From a checkpoint of a small transformer trained on Wikipedia.
Size: 11 layers, width 768, 6 heads of 128 (2 for keys and values), MLP 2048 SwiGLU, 84M parameters.
Architecture: rotary positions, no biases in attention or MLP, untied embeddings, normalized queries and keys.
Training: a variant of SOAP for these matrices, 1100M tokens.
Each number is 128 + 24 x the weight over the matrix's rms, rounded and kept within 0 to 255. Layers, rows and columns count from 0. Numbers have three digits each.

# layer 5 MLP up, 2048x768, rms 0.0896, rows 1638-1671, columns 64-127
140130099148175122108148091110102139136114108151156113145119160133169101117114126128110121151125156109147128086110126158117110080100079119124130101122095150118100123148125135149134131134148124
130108127178104125090100125088140166140123127140128169126153120130140184126093121127117126124082146088176162165136152143145097123123191153125158106129197167109087130125139142132129142164092131
139108126123182157134183159127154098099104149129132112122100128139133121184134165132100113169188160116096138128177139125107148118137107119113166130162067172104121106088131138144126150113161148
124155088151152122119123121129135092139137119088155145115130135121115126127124169113102113099130102075126210176115100134116111124112155135096106152098122114112044111163137117137119104139113118
118163079099110112126128127117168160063093134159140132092140129123158208097109122126153117134147132147177148120133173117097107124118155105143134139116141131106128082120118117102134130119155119
116135127095106133161119139106161141110103148099091150144104113141152171141119099074147147126122102099095124110091149123104127155165129141149120090151146136092141104119169110144159131077120155
153074137099142140117111148116101112111167118082134148124087107109113104131132120157168125146143191100139180130174151121112174121147114147111124129101106134104117121137119136168151080186134125
149103124148143169109163099172172136129157128095114092120184134111071142099106157099130151146142117139143139100142140123116081119151149152114172139132144121116105163152144122104100156155133151
106143140101132105124084190157147091143149117088128163124135115168165155128058141132083119177151101143145124117144136164175095161123122141144138130147143132136101144111178097132147145131129117
128167114099148177112107153128167164148135117137146131144076143114121150147149132101086190161109168131131130128122134128120119127121119112124136153108097160133186105151137068124133087080116105
143107113116111079114148146122169100117152160163100122117115125123139156153118122057135119134127123136101127149111128144104132128114106161081166119127071132123168127116160127122104127119126145
114158145145125128102110187165127120100076173118119130122107153118153120109135096108153097145096162153096117155137133111149063121104174103117144101146159113152131141142146131133126166123136150
089139165067129159143085117114103141152111130096145125101096159126113122109136139165119164162113157112134129120125128108139155143104117112158167103121145125099151120097142139150175109134148137
119116149112126144095110103114131138091125132122106132076136159145108109134158145085114107145122112120110123159131129148118119137159117137119112152115148095188168116091115122102140154146110098
117113105113132119148134115134127135179200148114163126142121119121135140139125138196140080126142113115113159147070131104145150120132107104112091128117156134139110153140113143159121122151153121
131145139106088139120129107089134092154146084113128122139111105110158124156131128144122112094112089196098121133142086131137111109096082139151123124115127175133137132107104155117087120133133140
139146174137101134097136129131125095126115100119140091157105124104143158120133144131133137112100143101167109112159133113151129118106080108068096079156125140119156107130087108165147112123136112
122125113126130164143130164148138110127079110140108142116137124117136097142135119117101128094134139155090127163145105095135158169121164132121127125142134130160099109117155111103167109125139192
141154136121137128098101130152156145089124160136113157098117113110161110118143104154110062119122132131149125098128162146101103148122180131101114145124099152135098147135110082159093111095141160
141118136110156124138131165114102103143087095150137138147157107135157147129125145156135153130169064100112134105101118131129131118138149129131110125135127112112135152109188105125123137127137123
122111149127185104126127130158097106146147126135104129113128116058099109117145089117105132095113135118132116102104136150138132139144165130108117176117103135116152114134122135120111130144138129
145113146118113121078115147127134143133140102159103167135096106176116167124127161119107112120122105115141132071141098092091127133116171103125097145147123108133166133129152111134134119118097101
173132122123112136126110115124091126159124141150149147140058078109114089135104122101129139119138143114134100154161134092116169129120138129125129132130207168180136118116127116136164148145108154
168079160080147103168099086140108185122143145160092128167158130147096142091113106141136123162106092150138112140169080089109147178114138121066094067132115116138100123165119113129131121141135104
137170148154121108124111127136140148156138112107062139127129157120193104118109074119139145137095115082095129123129112104124154097150116166131101142152105122115169104125121134107117123149094150
147153163130112126096101146083107112097152086160078170183125100115100155143094108160127142156100119134092146153146124103102185113136115156178165080121101130130134109099133130120162109173127121
150136125127092124090146144129113114112081102108140129134117146155112145130110074132121144157129117137054135112142138102137110128086141119141130133127150161150104131114128111096133117135085126
137112155167096146143111153103129099099184152155142130157129111120086119112105143155122154145128090138135132142124154130139117140137172128124116115134161108143125124157138111106134157184098098
122176165095157092120160114143080146128116139097143115081147172115119127127085138139147103169130088099133084190117131082132144141175124119116116138101139123067116117126107111134123162077146118
104191130134091115132132136107146173153106138123134168144134129150124177091124121129143101147116146109155135143089075120085152147153132152146099088108094173128143128144129131137086109109133157
148115159150102114131093118160160137125102145107131088193115111125126128156138125122072138101108146097121119123120098167057131185094109177112131164123138121140159151074131108129128123150101108
133123132129106140115147133170145115084070137169176110121101140133154107111136114156095131160103097119119091121140102120108110126143173133144146140086164103160101127112119090111113103148131101
136089183149128126113118140088123168137132120131128134107131117154118106136116128193127152101121135127122074088124130088160099136146109156130088111168117132092145130118170146132118112154085094
110110091151107157131130101110140145154136125102146128140141116163119111126135171132078123142118104147145174166141141115167123129157136106110114172137101107132148117078144146152131099124084180
# layer 5 MLP down (transposed), 2048x768, rms 0.0864, rows 1638-1670, columns 64-127
146134122117164122127135121109115144148121106104113123130158099138160127113139136154143101105128141140124115096079119141140168085098150157129127106155089168123093122140115146120162122132132132
141124114125137134142159143111080145144121099111100138130151126156124123169126113134155121130098147106110144095114133137123144151119133124142168127154141089128129124179152137104157171165168133
137098157139113133104133110132183124108171077141152100131138132154166104124126109117144173148110108134135125135136172117079101160134103103136113147170139152146151124134144171130111172146175139
125110130109142153125158102153143117095120143153119082151120114142113126084147169148147106083146107107097118158153119161132136144112125154117083111165160175119159112125139121113158161088109115
117143098140126137160152133137123181117105099131160112107104148112109164203123130111105128071099095123160105103125135134134145138129151168092095150159132103149122108106155088141170152146112130
142105116164093113121163145111128088100083180135118119112144149094142150120150121131163159101096099145101116167146124143131106160063109115122163092125091118088126114117116132124147136105123140
135110131104088139165149109112112150136190124116135159103133103097108136130119124141104120102157163132087123136168148123138128107124099130159108094142106140157121158098164093174090120149089102
134070123121116104102124092135127103127156125122105142097147155112111190144143139112119106133124126135144163153150140165158129141139107161157134113110129128134129122144125139136124122159116123
074146141142124157154087163157157158147120126125102149092127114106143136131117141135162107145135112129120139185159110128110108145151120185125120144153110125157141124155101135106125143138084123
116131129097132095125151062113149153078116151126113115102136127146141165135138117132146120098173129119127123111103108134151112113119148159117138108119157156108147113133132108147138128117129125
140102138172116085144137144111145109127111133165149083140077104133155107106110078117128145116113134134100112108137125133126155114099144134150175080140095116162135171164115137137148158152141107
159070127098141143112136130151111112103064115140123155145101115120145109127112133140109152125109138103087164149117117147129160105103101094118102112132153098127129140138104178108121140125130119
091140115108110135173111149148114110138138132079190142122129153162159118144121131107142103130117095123156127116138103148098134111128148134118149135122141139114095105134133129122123160169138129
138140148094084128162113121117111146124081110073155150112145103143110093102179148112112131152155181164120144166131103096145142154100146130144113136130136130132146135113100129138142147130115136
109082138190134134120117126145109093113117123186103142122113147154108100154161076119142143134141092150111102126106123147096048109167172137127126121149117131173108099122114151112162164104099112
115138122149086108149129106129147139192088100093105110082092110141143132132144113161090145107138134086147105151127098149130106127133175135128140126185111079158131133150092112124102132130117094
141116151153098115060184131130120158134187146118118134081157121172122160153115151155141190168079128130134141166124132127152176126114138103092136121137144135095122124130142153121116143145149099
104105145130120148147128174106128156167151089125122134138140105109143197118160152128105085105142114151150092142136097091099144150128116122140185160154145126109133155111175160120131137108103098
085119137110128111134132132161194144114165097116116150100122118099132121101122113151140132136110107126141122152117146156112107131120154125127135151097079126156090116133127157127082130123109142
090143113157142150100135116170125117115107125125127120121159119133130137158116156124173110161151122102109114093158166157133102144132127144111118131135099134138101144157152112138136119084126114
144107128151131109116153136178120117117136148135116120194148131125115133128121131107128126108157138127131119118145166151126100140175116138116123140135120118106147133119097119126099132170136140
149108145128159157156110103147118166118113149086132143130115149128126100084135139133140129129154130122161141101121127121108119142127169158114077104188151103145115114106123103122162150125094107
112168094182090132078135135142123125084127117087145158099113140109112121141150130064117120132155164128153147147130135103166105105108120172148131128157173145145131145127108114129156125146139116
146130104159139116098106143147132157130151154139123162116134118151083130125117155151120145121162123194136129123130111100097182107103146126080102171083158108150112151098097173143084106100115104
133149117167171101095156136143137109089128135153096121069164128110157125140141110135147141147131115117111102161147146128161146113137098155112128110098119080112120114078125167123101114151107134
121087096137082128119135112068124097099140143150137138132095166146156102148127123125130176150086088125132160104108135115101103112115106175122146096096102116142101113123155105149127146157138159
144142107118151123142136159108149154117105115112134144111167140139130150154113142098127110196144148140121140135138139106157158135086138150123144131127168104125097109152161130077136126147083126
108139107138166113155142090103122173171133095084101128142150102165070124107141122138117116103170165132143113140138167132155137107093134135093121145148136095133150166110136137111122167123122149
124127107163094140148149112135114081169137137154142114088137178081127136078124088156144146095121111108149174183128145119149167131097070120144122172134114143149112102160104086119083150125122109
123151093136062117131145145121143125119114159113129166093129093129148124117107139100162114145126146120101147163108115116144061135125146115139103162111091085135096148140099146120113147096136103
121113143149103149130103111103163131150141120122166112139167139127133123107093140156140152117131125151105138135130133089113149098110159110154115101139151109124124126114131139134131158143084127
138112155125143132128136133094132152144089123138088115126132188135126125130135118137118117146130113133147121112144084106139122117085147154166130135067124123104118143083099155102100159139109123
105171170132146123120186115102133096144098128093116125110148105154128086077113118118121081133100133140149087127121119111143161164128149128156131136095158114132134139184166145148139151119135134
# layer 5 MLP gate, 2048x768, rms 0.0862, rows 1639-1671, columns 64-127
143095137147110161124119121179164103173070161152094132101118135135147187111136140092102126077144130143140166165108138142145093119125117095098123084099130127115156124140182117137163143148143154
119090141149146133156126128115115131144140170130105136127124125101116126144151198139126157109166161144121132143131114098125163109121144169096093100121113175131104119148144164142177115092120131
091097165100169159095124133124122133131115129087112150069118158155081097121104138121083131096171111111113123138111169170135145201130139120107095166155107146119154126172135106131125129129115149
137106112128089127147073096134127108132087162096129131109153161091116141130147169114130121110118076163083102130179141145089124124136111154146107121124123087169118146145119091131153128144119095
121123152150130104143138095121114093128118142119132067120166146148125133136118110120162110142138152119095072105115117092109131105156094161141120135128138161133138086151134143083149114117142142
132114086123140128105151073121176116102170103150081140125111120093132119138167113144139122144085113129100164137082114088130094107143116114128140134140140139130113145160117158114114124131121101
116131119136144134122123123110104138171155120173129172104101158133134120136129129126107102135156135094110136148179185130133159145101134076139082105104131152114158073114087162174151097158132108
157126114141152138104144137141126113123111140140090081116146125095173095166140136144099113057121156155099157119096121084094082116160112133117155104128118114153121126146151144155105141120163074
121121136132175099145195143187143115194106124078095155114147110146138094123151126130182124119124137176130102112106109111131180133100110149111113123125096137113122124138181161120144119109152118
156076165111149129138159125145104089092083141087096133159144127094150098090144110139113138127113091118090165146140145122115111096160161096151110147159123132167134123131154138063163098095089149
127136116123135160124136135131178140150180155138123107154124169143112157124117094099132100122092166127116120150113146141171154129135134142145136107088124127131113137097148125127092155095139132
164133115140150108082134104173119170123115145126105174135117123148099158133148081086139105104156114166175117132112131141127098131107099109133111161123150130107129096110110109164128158111150138
071154132118102173097128128153136158099159149153122125129132131127136097140185144156140136156110130098131089119133111106115134116126147135110108139161144125124115088096110112111149159098126122
173142127153127130123081097153106108118132058118139171105129145124113105177137098098112167115120151140114098126125170130115132169127136172147136104107141097143142126129117130113129136125139126
127130107126085131129122070137145159128148087097108114130143121148132091139146111149128103100091129163127132077115121089141094120125096149161156095121107132118118129082164146131124168151162173
115146133108131120141181084105068151116131194116152136082106144147130100127114165112143139135115113128124099142132102148129125130140144106078148112113150124127125140111118136102100122137131127
144123144162169074147114130071121117137107138159121167146112129093104059143123136110132162083129122161147144109163127113165140102113178137107194132092139121135126142123139136150139069120124105
085141141138168144112150145162084127128083149074164109163132075131116163121103124129150135110071110113130140154123142138136179129138124137130138136126129182107152103147098152137166097113120121
139103160146145119153120127138135097125159120082132136115136110130119105114146133125120120122096134138141115077144141121133142107083137130131142120130128162124135171090145132108115132108148151
140106119145132103110121150135107124111111117121136118097147130107063129150184124164117139154138097103112123107126136149130122118153130082152117134108101122108118117147124129135133150106130114
118106162138136098076134115125134129123090120118078125128157115179120128140142178158139144122138115127119128117099126106118082141126115101131057108115156129157118123139100129113126125133065106
170076110140119143124125139122134151097126154092148114079125102128119110147145104110141109143105148128125069105124156142129095125136134149129116146119178142089084143093129080115123091142145141
168126149135160150159105141121120135111119137084109169155146132097129144131119110132125117117133159087124108115158128133112101120127136130096150114112093116120157144122145136110134132107139176
151136137093139108130159129144109123116115091127120167142168109139139130102134125081133093132133158168155124122100121126110121157142198130121100132157118154133123112124156124120108112098117151
132120147107127114116080133106125144137157138143090136132057136139154113160151081205095166099155139089134125127147074137126150166103114163149145106102114141095126121170087137155154110144118115
128144163148112137140120144110089185094128103149121140120091141133135210111114107147080101195182137144153120113132161164116089146126150106105131114138131137128152119138139181128118089139163131
104154126122166178114125118149066138147098151135130147148066116099173129139119124121099145173120117143134121140126117127085136157099091126150135140133108145128127127118143130122082119105092139
118159143106132139145093146156153165175115099118110168161163120151123117136154148074151139128117074128145104147125132118158104149142119173130156090152132090134106132115132097109133090154151089
111165116130114086129092158135128117097072154106144159150087146114123139119163110138128116156147152156146123118125119106124109134165148138115129148167135130126109127166122119105154155128148107
115134104110154113116106135137139111139122126132112141139149097157156119181168155102107108104171136108118111116106126134112144126128092133125136092154125146131115112068118093127101152113131103
121156135135147088136110136103124157150131141115077129112172129147137151172115112110120134118132155148150131179105147101123128105114102148138113145138098095109143114138115119115093160146108144
149111126107106130161105123151117148119152137108129116128145102093110083097147137142134120151093129116126119135114091123105089138120121150096118133122127150114115145161148165133125152138106133
115066132069156178155155131123111176104114136124135166137139150130095084129146114122133110116165189112165124100072102159146091139124136109133144120152116121130130109139122122128109135133133141